Part of a small language model's weights: some layers without attention, value embeddings.
Each number is 50 + 12 x the weight over its row's rms, rounded and kept within 0 to 99. Layers, rows and columns count from 0. The size before them is the row's rms in percent of the matrix's.

# q: layer 19 attention query, 128x96, rms 0.0485, rows 0-45,64-109, columns 48-95
# k: layer 19 attention key, 64x96, rms 0.0492, rows 0-45, columns 48-95
q0 084:39 54 47 49 74 49 44 59 65 49 59 33 38 61 71 52 43 30 51 34 39 39 40 38 48 57 49 40 34 31 62 49 44 33 38 38 60 40 58 55 63 45 67 52 52 55 60 56
q64 058:43 59 50 63 71 40 33 52 32 52 54 41 59 79 37 50 40 41 62 47 49 26 61 52 58 53 38 29 41 39 44 38 41 50 52 53 74 78 43 56 40 51 41 48 50 50 65 56
k0 066:58 31 65 57 52 54 29 46 44 51 55 54 67 42 54 38 58 43 19 32 62 62 53 56 42 48 64 40 43 38 53 26 41 23 48 53 51 50 63 44 56 33 31 60 52 48 52 61
q1 063:51 40 45 61 47 62 51 57 57 39 31 28 41 55 65 60 45 56 70 37 50 29 49 30 46 51 43 51 62 27 61 44 47 53 47 52 59 34 64 73 62 40 41 43 43 60 57 58
q65 081:50 31 29 25 57 64 29 62 51 60 40 38 43 46 40 48 73 50 56 47 35 43 71 44 50 55 41 59 61 50 44 47 50 44 48 78 49 47 51 56 50 55 63 49 37 64 48 16
k1 062:48 62 70 42 66 36 54 54 49 48 45 30 40 45 56 38 69 30 46 49 58 42 51 26 38 57 56 56 46 24 49 37 63 46 47 51 41 52 81 29 67 43 44 45 84 52 55 39
q2 069:56 39 30 45 67 82 49 56 42 33 35 56 58 59 55 51 57 61 46 72 38 55 45 64 76 56 45 55 47 55 47 68 60 36 27 43 40 69 54 59 34 48 56 58 53 46 58 21
q66 087:57 50 46 49 57 53 44 49 45 39 36 79 61 77 43 61 38 64 55 66 39 41 56 57 69 56 41 55 37 56 37 42 69 60 68 30 61 41 45 45 77 51 48 51 38 50 70 43
k2 072:62 51 52 59 68 66 55 38 40 29 56 35 41 41 09 48 63 50 53 45 55 67 51 47 45 43 51 57 69 40 53 49 50 48 35 39 44 57 52 66 26 66 65 51 47 31 34 83
q3 058:57 37 26 42 31 31 23 34 63 61 24 55 39 67 60 60 50 56 53 59 43 66 44 58 55 71 32 31 39 56 47 41 58 37 56 47 47 59 42 69 47 42 34 66 43 37 68 27
q67 098:31 75 52 30 61 39 62 64 48 55 43 33 41 43 65 41 73 70 51 40 48 66 58 42 41 36 49 55 35 50 40 46 61 44 32 50 42 52 53 58 34 53 35 51 45 44 30 74
k3 069:54 59 52 36 50 46 37 54 49 46 47 59 57 47 69 32 39 33 50 52 50 40 29 49 52 29 71 53 57 65 64 56 69 50 49 48 29 51 49 49 62 44 43 47 66 49 58 64
q4 069:37 47 56 59 52 28 68 45 60 58 50 43 65 59 22 36 43 53 38 45 64 56 47 63 54 15 72 36 67 43 42 53 47 76 55 73 11 58 41 39 38 60 51 49 45 44 48 56
q68 121:35 67 52 55 55 36 72 41 32 48 51 48 57 59 54 24 49 36 40 63 68 65 33 64 33 31 66 50 60 50 53 46 51 65 48 43 32 51 39 39 42 48 38 47 35 43 34 75
k4 120:42 49 51 40 40 42 41 50 50 62 52 59 56 45 50 70 52 47 38 57 58 51 48 67 69 41 42 40 67 41 73 61 46 59 49 48 53 51 39 50 33 36 51 45 34 42 69 82
q5 081:57 70 68 70 44 48 62 46 38 62 61 44 35 43 50 39 64 57 44 46 61 59 40 56 53 44 54 46 71 33 69 44 55 63 64 79 55 53 58 40 49 56 37 24 51 64 52 52
q69 110:39 51 59 55 51 36 74 28 54 56 40 41 28 53 33 36 69 51 44 36 54 57 52 44 38 34 34 58 48 45 26 61 58 50 54 62 53 68 24 51 26 54 45 47 32 42 50 59
k5 107:46 46 38 43 28 49 31 66 64 39 52 59 54 50 52 64 26 58 35 61 52 64 39 65 53 59 29 51 43 49 83 54 62 49 56 67 48 58 53 62 45 37 51 49 44 49 66 43
q6 068:53 53 60 57 67 45 34 55 42 65 66 55 60 26 43 38 55 48 38 52 58 44 55 57 72 30 43 41 59 36 51 49 58 61 59 63 62 41 68 44 57 33 43 38 51 43 61 59
q70 107:54 54 44 49 71 66 34 46 49 52 53 45 35 42 40 59 72 54 48 55 44 45 60 39 60 41 41 51 44 44 46 62 65 22 51 73 44 84 52 40 35 50 64 58 48 29 60 38
k6 111:43 48 49 58 40 28 47 40 38 64 48 47 61 38 57 41 53 39 43 66 44 51 50 38 71 59 45 45 63 48 51 49 41 52 50 53 38 40 30 32 40 40 43 44 39 49 39 80
q7 107:49 38 70 41 68 44 62 72 50 44 48 44 76 60 45 45 45 50 44 82 46 63 43 57 41 48 44 48 65 49 63 63 56 68 43 46 46 73 33 43 39 67 53 47 45 43 54 40
q71 108:38 52 69 45 53 47 49 51 53 36 35 42 51 52 37 41 68 40 36 40 50 68 61 35 63 46 47 45 50 32 45 54 55 53 52 63 45 72 52 48 42 49 43 49 39 34 59 68
k7 129:29 43 56 53 37 29 38 66 50 40 43 56 62 48 45 49 40 48 36 65 70 69 42 40 55 48 34 50 42 44 55 38 43 59 63 52 57 64 51 47 65 51 28 50 43 52 69 64
q8 117:50 42 46 44 55 58 51 55 43 53 61 63 53 57 54 72 60 47 24 57 48 51 67 46 36 69 57 43 49 27 31 53 60 38 52 44 46 54 30 33 48 56 56 77 47 52 68 59
q72 105:38 21 59 35 57 31 54 72 61 43 61 52 67 48 52 55 48 43 37 54 52 57 54 55 73 61 40 48 71 23 40 30 72 65 58 42 40 60 36 57 52 63 50 44 45 54 33 48
k8 105:26 66 73 52 41 52 74 50 56 56 78 65 53 57 35 52 59 50 52 48 67 65 34 45 60 42 55 34 47 47 80 65 69 69 63 40 67 62 48 48 55 53 32 32 48 49 69 72
q9 115:45 35 45 55 52 48 54 50 30 32 74 28 60 44 73 56 64 27 43 61 44 54 46 35 39 69 52 62 26 32 63 54 41 62 30 42 66 39 35 36 60 41 51 46 63 63 35 41
q73 098:59 58 59 68 59 63 45 65 35 46 44 33 23 57 36 49 69 51 66 48 50 35 71 42 56 63 44 56 42 38 58 45 50 24 31 45 48 44 45 44 59 50 48 68 56 59 42 57
k9 107:48 36 51 32 40 52 62 39 42 55 41 36 54 55 42 73 68 61 21 47 42 64 46 58 48 35 66 57 47 62 58 36 50 36 55 46 60 32 63 39 43 64 44 47 31 43 42 53
q10 099:46 57 63 26 48 60 60 45 65 43 65 46 49 63 38 55 48 39 44 56 32 60 47 73 56 59 76 44 36 53 52 48 49 59 31 46 59 29 17 35 60 54 39 37 54 56 61 74
q74 099:61 40 49 27 59 65 53 59 56 37 47 59 71 44 58 42 45 55 31 47 64 46 69 58 42 50 56 43 62 72 51 76 43 57 60 46 51 30 70 48 52 37 70 51 45 41 52 32
k10 104:47 52 63 64 60 46 64 56 31 41 64 49 50 42 38 58 47 40 69 41 45 34 68 44 51 60 73 65 50 57 56 65 41 34 61 40 26 16 46 39 67 65 40 56 52 49 38 49
q11 106:51 71 63 52 48 67 33 39 51 63 59 45 46 30 47 58 42 49 51 55 45 52 76 55 39 29 26 49 57 63 71 53 78 65 72 69 33 48 33 66 51 36 38 38 60 57 59 54
q75 108:50 51 40 72 78 40 48 31 42 48 28 44 45 42 43 48 36 54 71 49 47 58 48 58 17 38 25 51 50 35 62 59 54 57 62 80 61 52 61 46 52 42 38 36 53 48 47 73
k11 106:66 54 53 47 54 37 41 37 39 66 51 34 68 59 78 60 53 56 42 62 52 29 69 66 46 54 39 40 59 49 59 74 62 51 61 45 39 65 41 45 42 54 42 57 58 61 64 46
q12 108:67 35 68 41 48 51 38 32 36 46 49 56 70 45 61 52 57 53 62 28 55 50 39 95 42 59 35 67 18 66 49 54 38 67 43 56 42 71 51 49 62 67 66 31 50 44 51 62
q76 093:60 53 26 37 63 64 70 55 43 50 59 63 58 38 48 64 34 50 46 43 55 46 67 63 47 51 69 66 56 62 41 29 60 60 70 33 30 49 58 44 79 90 69 59 58 62 49 38
k12 102:61 49 71 39 23 45 34 47 44 24 49 60 37 49 37 55 34 41 51 52 54 32 40 53 49 48 41 60 39 46 45 50 40 58 67 69 26 43 48 71 46 45 71 54 51 50 58 73
q13 113:65 58 39 49 41 62 29 38 55 65 49 45 65 52 42 51 52 42 48 41 72 41 33 52 42 57 58 59 57 59 72 61 37 35 51 37 47 51 54 45 72 35 35 34 66 43 52 64
q77 089:55 34 62 41 53 51 33 56 53 34 62 42 58 38 47 60 64 34 47 43 50 63 40 64 69 86 41 32 53 56 61 56 55 85 39 37 27 36 53 46 60 43 59 44 62 59 42 56
k13 099:52 55 24 26 54 55 43 43 49 45 45 58 36 44 60 58 54 77 71 35 56 55 55 57 59 47 44 50 56 49 51 68 50 63 67 62 32 45 54 37 54 43 38 50 59 37 42 53
q14 112:46 40 69 61 40 72 52 62 45 37 56 57 64 86 34 66 64 61 29 68 36 56 57 57 72 44 51 39 43 54 34 64 44 31 45 46 74 58 46 44 56 59 51 47 61 52 71 42
q78 087:45 42 35 35 25 39 53 53 49 56 61 59 64 40 55 58 40 70 41 52 41 53 42 41 52 27 45 55 56 45 37 41 45 61 55 37 30 61 55 61 49 59 41 31 46 33 54 62
k14 103:47 56 65 57 70 57 64 56 31 47 44 68 61 46 36 48 63 57 78 45 56 49 42 55 49 59 39 56 31 65 51 47 58 30 55 51 60 32 54 51 77 51 38 47 61 31 52 23
q15 109:48 64 42 49 47 70 65 34 35 50 59 49 60 52 44 68 52 45 66 66 61 39 63 64 40 53 48 58 27 59 47 54 35 41 52 85 52 53 46 27 56 42 40 42 59 40 63 49
q79 090:69 48 67 55 36 34 51 49 77 66 51 50 38 47 50 34 58 68 46 46 46 62 60 53 55 17 64 48 47 36 38 77 36 47 50 61 76 35 49 55 49 41 59 43 38 55 52 41
k15 099:36 61 52 25 45 47 81 55 57 64 54 53 58 50 58 50 57 32 61 51 62 29 67 48 45 38 48 38 55 60 45 40 60 61 55 64 40 67 47 32 44 31 27 37 33 56 47 56
q16 081:56 46 84 58 56 52 40 58 44 43 49 41 63 45 58 34 50 47 28 56 45 58 31 48 48 45 58 49 46 37 51 33 41 45 57 62 30 54 70 62 56 42 48 64 52 42 44 59
q80 079:49 49 64 54 33 63 47 74 46 39 43 39 49 45 47 54 56 36 54 49 47 50 54 50 43 73 55 65 61 65 53 26 51 36 33 64 55 38 43 60 66 50 57 50 75 52 56 30
k16 083:66 42 58 66 71 43 42 56 53 41 43 52 52 55 50 45 50 36 30 40 63 52 55 36 35 39 47 45 44 49 54 46 35 26 39 42 38 62 47 68 63 42 70 53 70 40 59 65
q17 092:59 52 69 51 56 49 45 56 51 41 65 35 45 36 50 31 39 29 35 44 63 52 36 35 55 57 63 54 60 34 47 42 35 37 64 50 61 38 49 43 66 39 66 57 53 58 53 79
q81 085:55 44 52 58 50 49 40 64 50 51 57 36 53 29 66 44 50 39 40 27 62 37 35 37 42 63 65 47 54 39 62 57 35 44 59 65 37 51 38 58 27 37 23 49 68 56 62 51
k17 071:51 46 63 54 57 41 46 47 60 48 37 62 33 49 54 51 44 45 43 39 47 56 67 44 33 50 41 46 38 42 56 46 56 49 52 61 65 37 63 50 71 57 42 64 61 54 68 30
q18 088:44 56 40 56 64 52 37 47 46 35 39 56 28 30 62 53 49 51 53 55 50 57 50 37 36 57 36 43 35 44 58 27 56 48 49 37 90 53 62 70 55 29 41 63 46 57 60 54
q82 085:45 39 30 46 63 58 40 59 68 64 34 43 26 51 47 62 67 44 41 30 44 27 63 32 58 73 44 49 45 53 50 49 52 33 44 74 62 57 48 62 47 49 61 65 53 63 55 23
k18 087:42 51 60 53 67 58 51 61 54 21 50 24 48 61 50 26 60 41 38 57 44 62 45 37 52 55 52 70 54 32 49 47 48 45 58 52 41 48 54 42 71 39 54 48 70 54 47 33
q19 076:46 46 56 49 69 57 48 60 57 40 50 39 39 47 66 48 56 38 56 33 65 44 54 24 47 54 33 55 38 28 68 34 49 27 54 43 58 53 62 58 61 26 59 47 50 60 42 63
q83 104:39 57 57 76 56 55 30 50 41 53 49 47 45 61 59 40 28 46 66 59 59 52 51 44 22 55 39 48 40 46 70 43 34 61 66 41 82 44 57 38 47 25 28 66 49 60 57 57
k19 086:55 25 58 55 45 43 28 63 78 44 39 56 44 36 61 54 39 32 36 55 48 52 53 48 41 45 46 31 51 37 52 32 44 58 40 49 49 48 61 61 49 29 50 56 47 52 50 73
q20 069:62 36 32 39 28 45 59 64 61 58 54 46 56 65 34 48 35 42 36 59 52 44 44 69 66 52 63 40 58 74 39 58 53 57 45 54 38 48 44 59 40 44 55 50 33 44 44 21
q84 125:42 51 60 60 31 29 53 24 47 37 52 64 66 66 54 51 30 53 57 65 63 72 36 47 40 31 54 46 48 51 42 38 40 65 56 32 54 21 51 42 57 48 40 45 39 69 67 62
k20 069:71 64 52 44 39 50 73 48 35 40 78 57 72 43 62 40 57 36 66 65 54 55 39 63 46 19 52 39 74 72 47 43 53 58 52 49 40 51 71 50 46 61 50 34 50 70 41 58
q21 076:45 39 41 43 50 26 49 54 67 60 52 63 78 63 40 41 42 48 19 59 58 52 64 54 76 44 64 45 64 37 21 49 62 65 49 61 58 44 39 61 53 49 36 48 42 34 56 37
q85 124:41 51 55 57 45 39 45 50 46 30 40 49 66 70 52 39 45 32 40 58 68 60 33 58 45 39 65 47 56 50 49 49 34 73 42 25 51 37 43 40 52 47 39 57 35 62 64 58
k21 108:28 44 44 56 46 44 32 48 46 54 50 60 51 53 53 54 42 56 28 52 59 52 44 47 59 46 50 50 67 48 61 53 70 57 35 46 59 45 44 31 40 55 44 49 42 45 59 74
q22 095:38 28 46 43 50 37 53 37 73 64 55 50 66 68 16 33 44 55 27 51 48 56 54 69 68 34 68 51 55 47 31 45 49 60 52 58 34 52 43 58 36 50 63 56 38 35 49 46
q86 140:51 51 58 67 43 19 57 41 54 35 50 43 63 66 43 41 52 43 42 40 62 67 37 56 49 23 73 62 55 59 32 53 47 52 29 33 39 37 37 41 47 63 47 49 36 53 53 68
k22 138:41 45 37 53 44 44 31 35 47 51 51 67 50 58 49 45 35 46 36 64 70 64 47 58 59 41 50 37 60 41 62 54 55 50 43 33 59 59 40 50 43 48 59 47 30 40 70 74
q23 085:69 24 48 60 79 48 50 62 46 50 44 42 47 41 52 57 52 53 46 42 69 44 48 38 49 66 28 20 60 47 56 60 47 45 43 47 50 31 62 36 72 52 63 50 59 83 55 58
q87 106:41 35 58 63 52 59 34 39 56 52 46 64 46 44 60 69 35 28 60 68 62 68 59 29 40 36 26 56 50 43 56 21 61 44 75 61 50 46 54 40 59 53 57 73 48 67 54 42
k23 094:38 51 62 55 55 26 59 42 46 29 40 59 31 29 67 50 44 46 41 44 50 40 63 43 63 69 27 39 45 50 74 49 54 42 65 51 65 65 59 47 67 39 41 46 40 53 57 55
q24 096:48 65 36 59 34 31 48 37 67 36 58 37 55 51 36 55 62 44 41 38 58 58 54 51 52 42 80 46 29 53 32 64 41 44 45 48 42 49 49 48 48 57 53 64 24 54 64 53
q88 125:62 51 54 47 71 42 60 32 59 50 45 50 45 48 44 45 48 73 43 46 39 60 45 54 45 16 80 41 69 54 44 57 26 58 62 38 58 23 61 54 42 68 57 44 44 56 57 57
k24 113:65 54 28 47 66 67 52 36 53 55 49 62 35 40 59 62 62 21 34 63 41 43 36 41 48 43 44 47 53 48 43 66 69 42 40 40 24 54 40 61 37 35 76 68 44 50 58 47
q25 104:40 50 40 64 36 19 58 68 64 36 38 51 57 59 56 47 39 41 58 54 24 54 57 48 64 77 40 07 52 56 64 71 48 48 24 49 66 67 35 34 48 57 62 56 68 57 43 48
q89 097:43 67 63 56 58 51 71 68 78 51 62 33 38 30 35 54 49 40 53 42 38 48 60 36 44 62 46 68 58 56 55 54 39 57 46 56 41 41 44 49 42 53 34 57 82 58 66 30
k25 115:39 44 47 52 41 35 64 54 42 36 40 61 60 51 45 52 59 51 43 53 46 60 50 66 38 62 59 20 51 50 74 67 52 54 50 38 64 45 43 50 46 64 51 51 26 49 66 46
q26 114:33 60 59 51 59 61 37 43 42 47 69 59 40 37 52 61 35 41 55 55 49 44 41 38 49 81 58 50 75 57 52 62 68 49 42 46 40 48 51 40 52 69 47 47 60 61 76 46
q90 103:24 56 55 37 47 63 36 53 67 52 62 58 33 34 62 53 55 63 66 42 45 38 50 50 43 51 46 60 50 50 59 54 73 37 54 48 46 50 61 50 55 36 49 62 58 22 52 32
k26 098:41 33 53 40 36 58 42 59 49 39 50 62 58 40 48 50 66 48 39 42 53 69 59 63 75 55 39 48 51 28 44 60 65 54 50 48 57 24 56 24 33 71 37 62 59 55 75 60
q27 107:51 58 52 56 36 38 48 42 42 28 51 58 46 51 71 36 60 49 44 51 49 28 27 45 66 30 39 51 74 16 62 49 54 53 49 34 41 52 62 39 54 52 42 46 27 36 66 50
q91 094:39 66 54 68 60 49 46 48 54 34 50 42 36 42 71 42 56 39 38 60 55 40 57 48 21 34 47 70 62 43 46 45 40 37 42 32 52 29 47 33 46 29 50 62 42 80 62 52
k27 101:60 51 39 43 61 38 41 35 49 40 47 65 47 77 49 37 48 47 54 49 56 47 45 59 45 36 46 57 69 60 48 63 53 32 43 46 51 42 66 58 44 51 66 29 46 43 63 27
q28 110:48 51 33 41 73 70 51 69 49 44 46 48 70 60 51 48 62 67 47 45 61 52 62 57 55 36 45 54 72 59 44 55 63 68 46 70 66 60 40 56 45 46 45 49 43 50 65 77
q92 086:39 39 55 43 60 46 33 71 49 58 34 51 52 55 57 46 48 37 62 61 64 61 37 66 39 64 38 52 66 56 60 41 50 45 54 52 45 67 31 40 33 50 37 54 65 50 53 45
k28 103:48 56 39 57 48 47 68 60 57 58 40 28 42 46 52 40 64 32 66 28 70 44 72 51 42 40 38 57 55 65 56 53 45 33 57 38 66 34 53 60 64 22 52 66 54 59 57 56
q29 102:72 36 58 34 60 51 56 40 35 68 72 54 42 56 50 32 73 62 40 54 51 36 54 59 53 57 53 44 78 48 53 34 44 62 51 49 63 46 69 49 48 31 45 54 50 71 58 36
q93 098:52 51 34 44 66 76 45 49 51 58 40 76 65 70 69 47 41 46 51 49 31 65 64 49 42 67 42 51 49 61 47 53 53 53 17 56 62 45 56 53 63 58 69 59 69 63 61 31
k29 097:49 61 41 58 38 45 46 36 54 38 40 67 64 48 24 49 67 57 39 60 16 44 66 58 61 44 54 43 71 69 47 37 57 74 51 44 49 71 67 43 57 51 41 28 45 66 43 52
q30 117:55 39 45 40 41 58 57 52 77 65 30 42 35 39 43 63 46 45 51 74 30 35 62 60 59 57 37 47 40 52 63 51 57 61 34 69 18 45 43 51 29 39 41 65 43 54 55 55
q94 084:23 57 73 48 42 27 59 63 38 37 44 48 31 22 50 56 59 55 55 66 40 40 46 49 39 56 35 51 40 62 46 44 47 53 41 37 57 51 30 66 35 39 62 65 37 79 48 49
k30 110:73 54 44 67 52 45 53 63 53 55 51 41 38 63 51 67 24 45 45 56 56 40 69 33 54 50 35 68 39 73 60 75 40 45 64 42 49 64 55 28 38 57 59 49 38 44 56 56
q31 113:65 28 59 44 57 64 59 32 61 58 51 55 43 57 62 55 61 46 37 44 27 57 41 54 64 51 59 63 46 45 54 68 72 52 59 67 41 65 56 45 51 61 50 24 47 43 63 15
q95 100:40 51 63 63 66 27 61 29 58 34 51 56 49 62 54 36 68 18 48 58 46 79 22 35 51 44 41 53 52 60 62 52 53 54 46 67 60 57 28 51 38 61 61 50 62 55 64 45
k31 107:59 43 49 49 48 76 34 60 69 53 45 49 54 44 30 79 40 47 43 38 30 40 63 62 45 83 70 61 35 54 57 56 48 58 54 43 65 43 68 42 47 33 56 38 47 63 61 43
q32 113:46 55 25 50 30 51 42 36 33 57 29 40 47 59 64 59 51 55 49 63 45 46 52 53 31 44 58 71 46 33 48 44 54 41 54 62 44 43 54 63 39 79 59 38 65 37 44 57
q96 086:63 53 32 51 51 72 54 48 40 50 34 42 40 53 49 63 48 34 67 71 54 36 63 69 34 40 56 81 50 31 46 66 45 44 34 51 53 49 34 39 61 64 52 47 51 53 61 52
k32 095:47 66 59 43 58 62 56 59 58 43 38 37 43 58 48 49 61 46 57 29 53 33 40 41 34 45 54 63 44 46 50 51 67 69 62 50 53 37 57 56 28 45 47 60 82 54 65 53
q33 102:54 40 50 57 42 47 31 33 42 48 53 45 59 47 50 41 49 41 75 36 40 63 44 45 54 54 35 68 62 41 55 52 54 40 72 53 45 48 49 40 42 48 35 63 50 60 70 26
q97 105:50 44 31 72 26 49 46 50 17 59 46 61 45 50 53 60 33 49 77 45 51 39 57 65 45 55 43 40 34 28 46 55 80 37 48 56 47 65 51 63 54 49 32 63 51 40 42 71
k33 104:54 43 48 33 26 31 24 52 55 37 54 37 70 37 31 51 40 45 73 28 48 61 39 38 53 54 52 52 58 48 29 53 46 54 45 73 63 60 48 61 41 63 51 58 41 70 60 56
q34 101:40 44 59 32 30 61 55 50 49 34 42 27 45 54 33 51 65 49 41 66 66 55 51 55 41 51 51 63 56 36 62 60 71 40 50 58 46 32 37 41 64 53 71 61 30 52 36 66
q98 103:54 52 58 45 30 74 50 53 69 50 42 50 62 55 65 64 49 69 35 35 63 48 57 46 53 62 54 32 59 48 47 41 71 41 36 23 45 57 61 40 62 50 65 56 54 42 61 67
k34 100:31 46 63 53 40 49 71 31 62 38 58 21 47 63 31 25 57 48 54 52 47 55 61 57 60 32 51 50 41 36 65 59 50 48 47 49 36 45 51 19 60 59 67 53 22 46 46 37
q35 102:48 58 67 51 66 55 38 23 53 35 54 25 55 39 59 69 60 39 47 59 43 50 55 51 46 29 35 46 42 51 52 49 57 57 58 47 54 35 52 44 49 62 31 28 60 48 28 43
q99 100:50 34 66 41 79 32 54 59 69 50 48 44 67 49 56 55 52 58 49 63 17 52 52 43 61 71 39 53 45 52 50 45 54 39 49 46 58 47 48 48 69 61 42 42 61 51 42 47
k35 114:32 56 50 52 57 45 19 31 27 41 68 39 59 39 47 64 43 49 39 68 60 41 50 71 39 37 50 56 70 52 43 43 42 67 56 49 41 60 49 31 28 48 26 44 48 46 33 60
q36 100:56 53 28 56 55 35 49 31 73 35 42 53 52 33 50 41 40 45 41 83 56 54 32 61 57 63 55 54 55 53 26 53 53 45 42 56 43 46 39 64 54 51 43 40 56 45 60 42
q100 096:32 64 35 42 29 73 48 40 59 57 54 44 44 56 54 59 43 58 61 57 67 43 40 53 34 70 42 41 51 45 43 20 61 54 32 51 55 48 54 26 40 49 50 66 44 34 56 60
k36 090:50 39 53 68 59 27 64 45 42 36 57 41 46 51 53 48 46 55 28 29 58 57 33 59 53 39 58 47 42 63 25 69 28 49 48 38 37 43 58 62 67 61 43 52 44 49 45 57
q37 114:38 59 48 46 49 66 50 58 27 59 40 50 62 48 55 36 66 58 25 61 61 47 31 49 46 24 64 67 37 64 53 39 72 58 39 57 62 32 60 57 48 53 29 36 69 66 54 63
q101 090:43 52 56 44 69 46 55 52 68 43 44 37 34 38 45 47 79 40 47 41 35 32 29 29 50 50 52 74 60 63 33 50 40 49 72 50 37 54 52 52 46 36 35 48 55 61 57 47
k37 100:49 59 46 50 53 55 34 50 44 61 30 30 54 50 50 59 33 43 46 38 54 34 53 54 60 33 52 63 49 35 69 40 55 63 39 40 44 32 58 59 57 47 49 59 59 54 40 58
q38 100:39 43 49 69 66 27 67 48 58 60 36 35 39 54 62 65 36 43 58 50 47 46 49 38 36 42 67 40 62 41 55 62 31 38 44 58 63 38 31 60 52 66 57 62 59 44 50 39
q102 105:62 67 32 46 44 44 49 46 61 51 43 61 67 56 48 42 36 65 65 56 53 46 37 60 41 35 66 44 51 39 33 44 43 71 47 30 48 32 64 51 70 35 52 62 38 72 49 52
k38 100:49 33 51 55 77 57 63 46 44 56 43 40 57 31 40 57 54 34 50 35 48 52 44 71 55 35 54 31 70 67 30 58 37 28 22 62 62 45 44 48 22 62 54 46 56 50 44 49
q39 117:37 62 47 30 35 74 69 61 37 48 53 49 66 50 53 65 49 37 55 31 31 38 34 44 58 39 73 52 51 53 49 44 44 45 46 40 52 33 50 65 38 51 58 67 36 50 45 47
q103 081:60 59 51 57 47 68 24 35 30 35 49 34 57 44 61 63 51 25 37 42 47 56 46 57 32 52 36 40 55 59 55 46 53 40 26 63 44 35 60 62 21 49 61 52 54 55 38 44
k39 106:44 59 42 46 53 49 50 64 70 82 69 38 73 36 25 42 43 62 39 72 40 53 35 47 60 40 51 54 72 49 63 61 57 40 52 63 49 40 50 53 57 59 55 41 53 49 39 57
q40 101:45 30 31 42 41 67 20 45 44 34 52 52 60 35 45 48 27 57 51 53 51 35 49 64 57 60 52 61 58 62 52 78 33 67 62 55 42 63 44 45 26 49 51 69 59 43 53 48
q104 104:52 40 65 58 84 53 46 32 66 54 51 45 48 36 36 42 79 34 58 23 48 57 48 23 41 60 37 37 52 70 44 54 44 38 44 53 50 59 64 50 37 49 56 46 45 52 68 35
k40 100:30 62 61 38 19 52 47 43 32 40 62 40 31 16 54 62 43 29 54 57 61 52 39 50 57 33 37 72 46 47 61 39 40 57 50 24 49 56 44 55 43 46 69 58 47 61 53 53
q41 109:65 38 38 67 49 57 48 68 46 51 48 46 64 50 39 59 53 49 59 41 48 46 39 62 78 41 64 42 67 63 56 55 58 50 24 29 73 44 69 52 50 42 53 39 33 41 43 56
q105 086:41 38 32 44 37 38 71 61 56 25 43 39 55 54 43 27 23 45 30 43 72 46 43 64 48 33 57 35 63 47 58 60 42 71 51 15 47 39 44 56 33 25 41 56 64 64 50 79
k41 099:62 43 56 55 55 55 35 45 40 68 56 42 68 33 49 42 62 61 63 50 52 48 41 57 68 51 68 25 34 41 57 23 45 60 66 23 61 32 59 61 68 50 54 65 74 54 40 52
q42 099:47 55 46 73 51 49 42 39 31 43 42 34 48 57 58 64 74 48 36 56 56 31 65 40 71 61 55 33 25 88 64 56 42 33 41 74 49 53 57 51 34 68 52 40 42 38 36 43
q106 100:54 40 33 40 58 77 64 74 34 52 47 44 56 43 49 38 55 70 55 41 58 33 77 49 57 57 51 49 65 56 52 41 53 61 75 63 49 45 64 34 45 61 55 50 64 65 30 61
k42 095:64 35 50 64 57 50 43 57 45 49 59 60 26 65 34 65 84 20 59 58 57 51 36 35 52 38 40 28 58 58 57 46 31 57 28 62 48 37 45 57 44 55 39 49 61 51 50 56
q43 103:45 42 46 55 79 57 51 51 75 38 58 77 41 67 61 37 45 44 53 41 49 40 54 40 47 65 42 54 45 68 44 32 61 16 46 45 57 44 55 50 62 51 62 46 26 52 51 42
q107 116:55 44 60 41 75 50 54 34 53 41 51 51 45 25 33 43 69 43 50 59 37 47 41 42 45 35 50 58 54 21 44 60 36 51 76 51 49 38 46 39 37 50 51 60 52 66 60 39
k43 106:48 51 52 55 41 68 34 55 82 27 57 69 58 56 63 55 58 57 58 72 51 34 56 50 67 43 31 39 50 53 56 50 65 40 46 28 22 50 25 65 42 43 27 49 40 39 59 65
q44 114:39 27 51 74 34 38 29 50 46 66 46 58 61 57 39 60 39 72 56 65 53 50 49 70 64 39 66 41 50 60 59 34 53 62 59 40 44 53 59 47 63 42 48 56 63 49 53 56
q108 114:56 46 44 58 42 53 52 49 63 69 46 67 51 66 58 47 42 49 36 49 60 52 32 62 45 28 68 38 44 48 49 37 49 37 44 18 48 49 57 51 58 46 73 55 50 47 43 70
k44 106:44 48 32 72 48 63 63 46 68 63 49 52 52 56 45 67 55 63 61 52 45 50 72 60 34 41 56 65 38 43 35 41 25 48 51 52 31 45 72 43 42 47 37 71 63 46 52 67
q45 092:40 51 49 34 63 46 26 56 57 42 42 47 50 68 38 49 47 55 47 52 46 42 42 33 34 56 41 36 38 50 41 53 61 55 32 57 42 45 53 55 63 69 54 38 59 60 33 40
q109 104:60 35 35 55 52 64 30 45 37 60 45 50 46 65 56 46 42 39 57 64 54 36 49 50 38 50 49 44 57 56 55 27 52 45 41 39 51 16 36 43 71 32 41 46 52 26 33 33
k45 094:37 48 87 41 53 32 41 36 62 31 31 64 65 62 37 48 70 64 51 37 71 38 64 64 53 54 55 62 77 49 52 49 36 41 56 50 55 60 38 44 38 48 44 43 52 41 57 50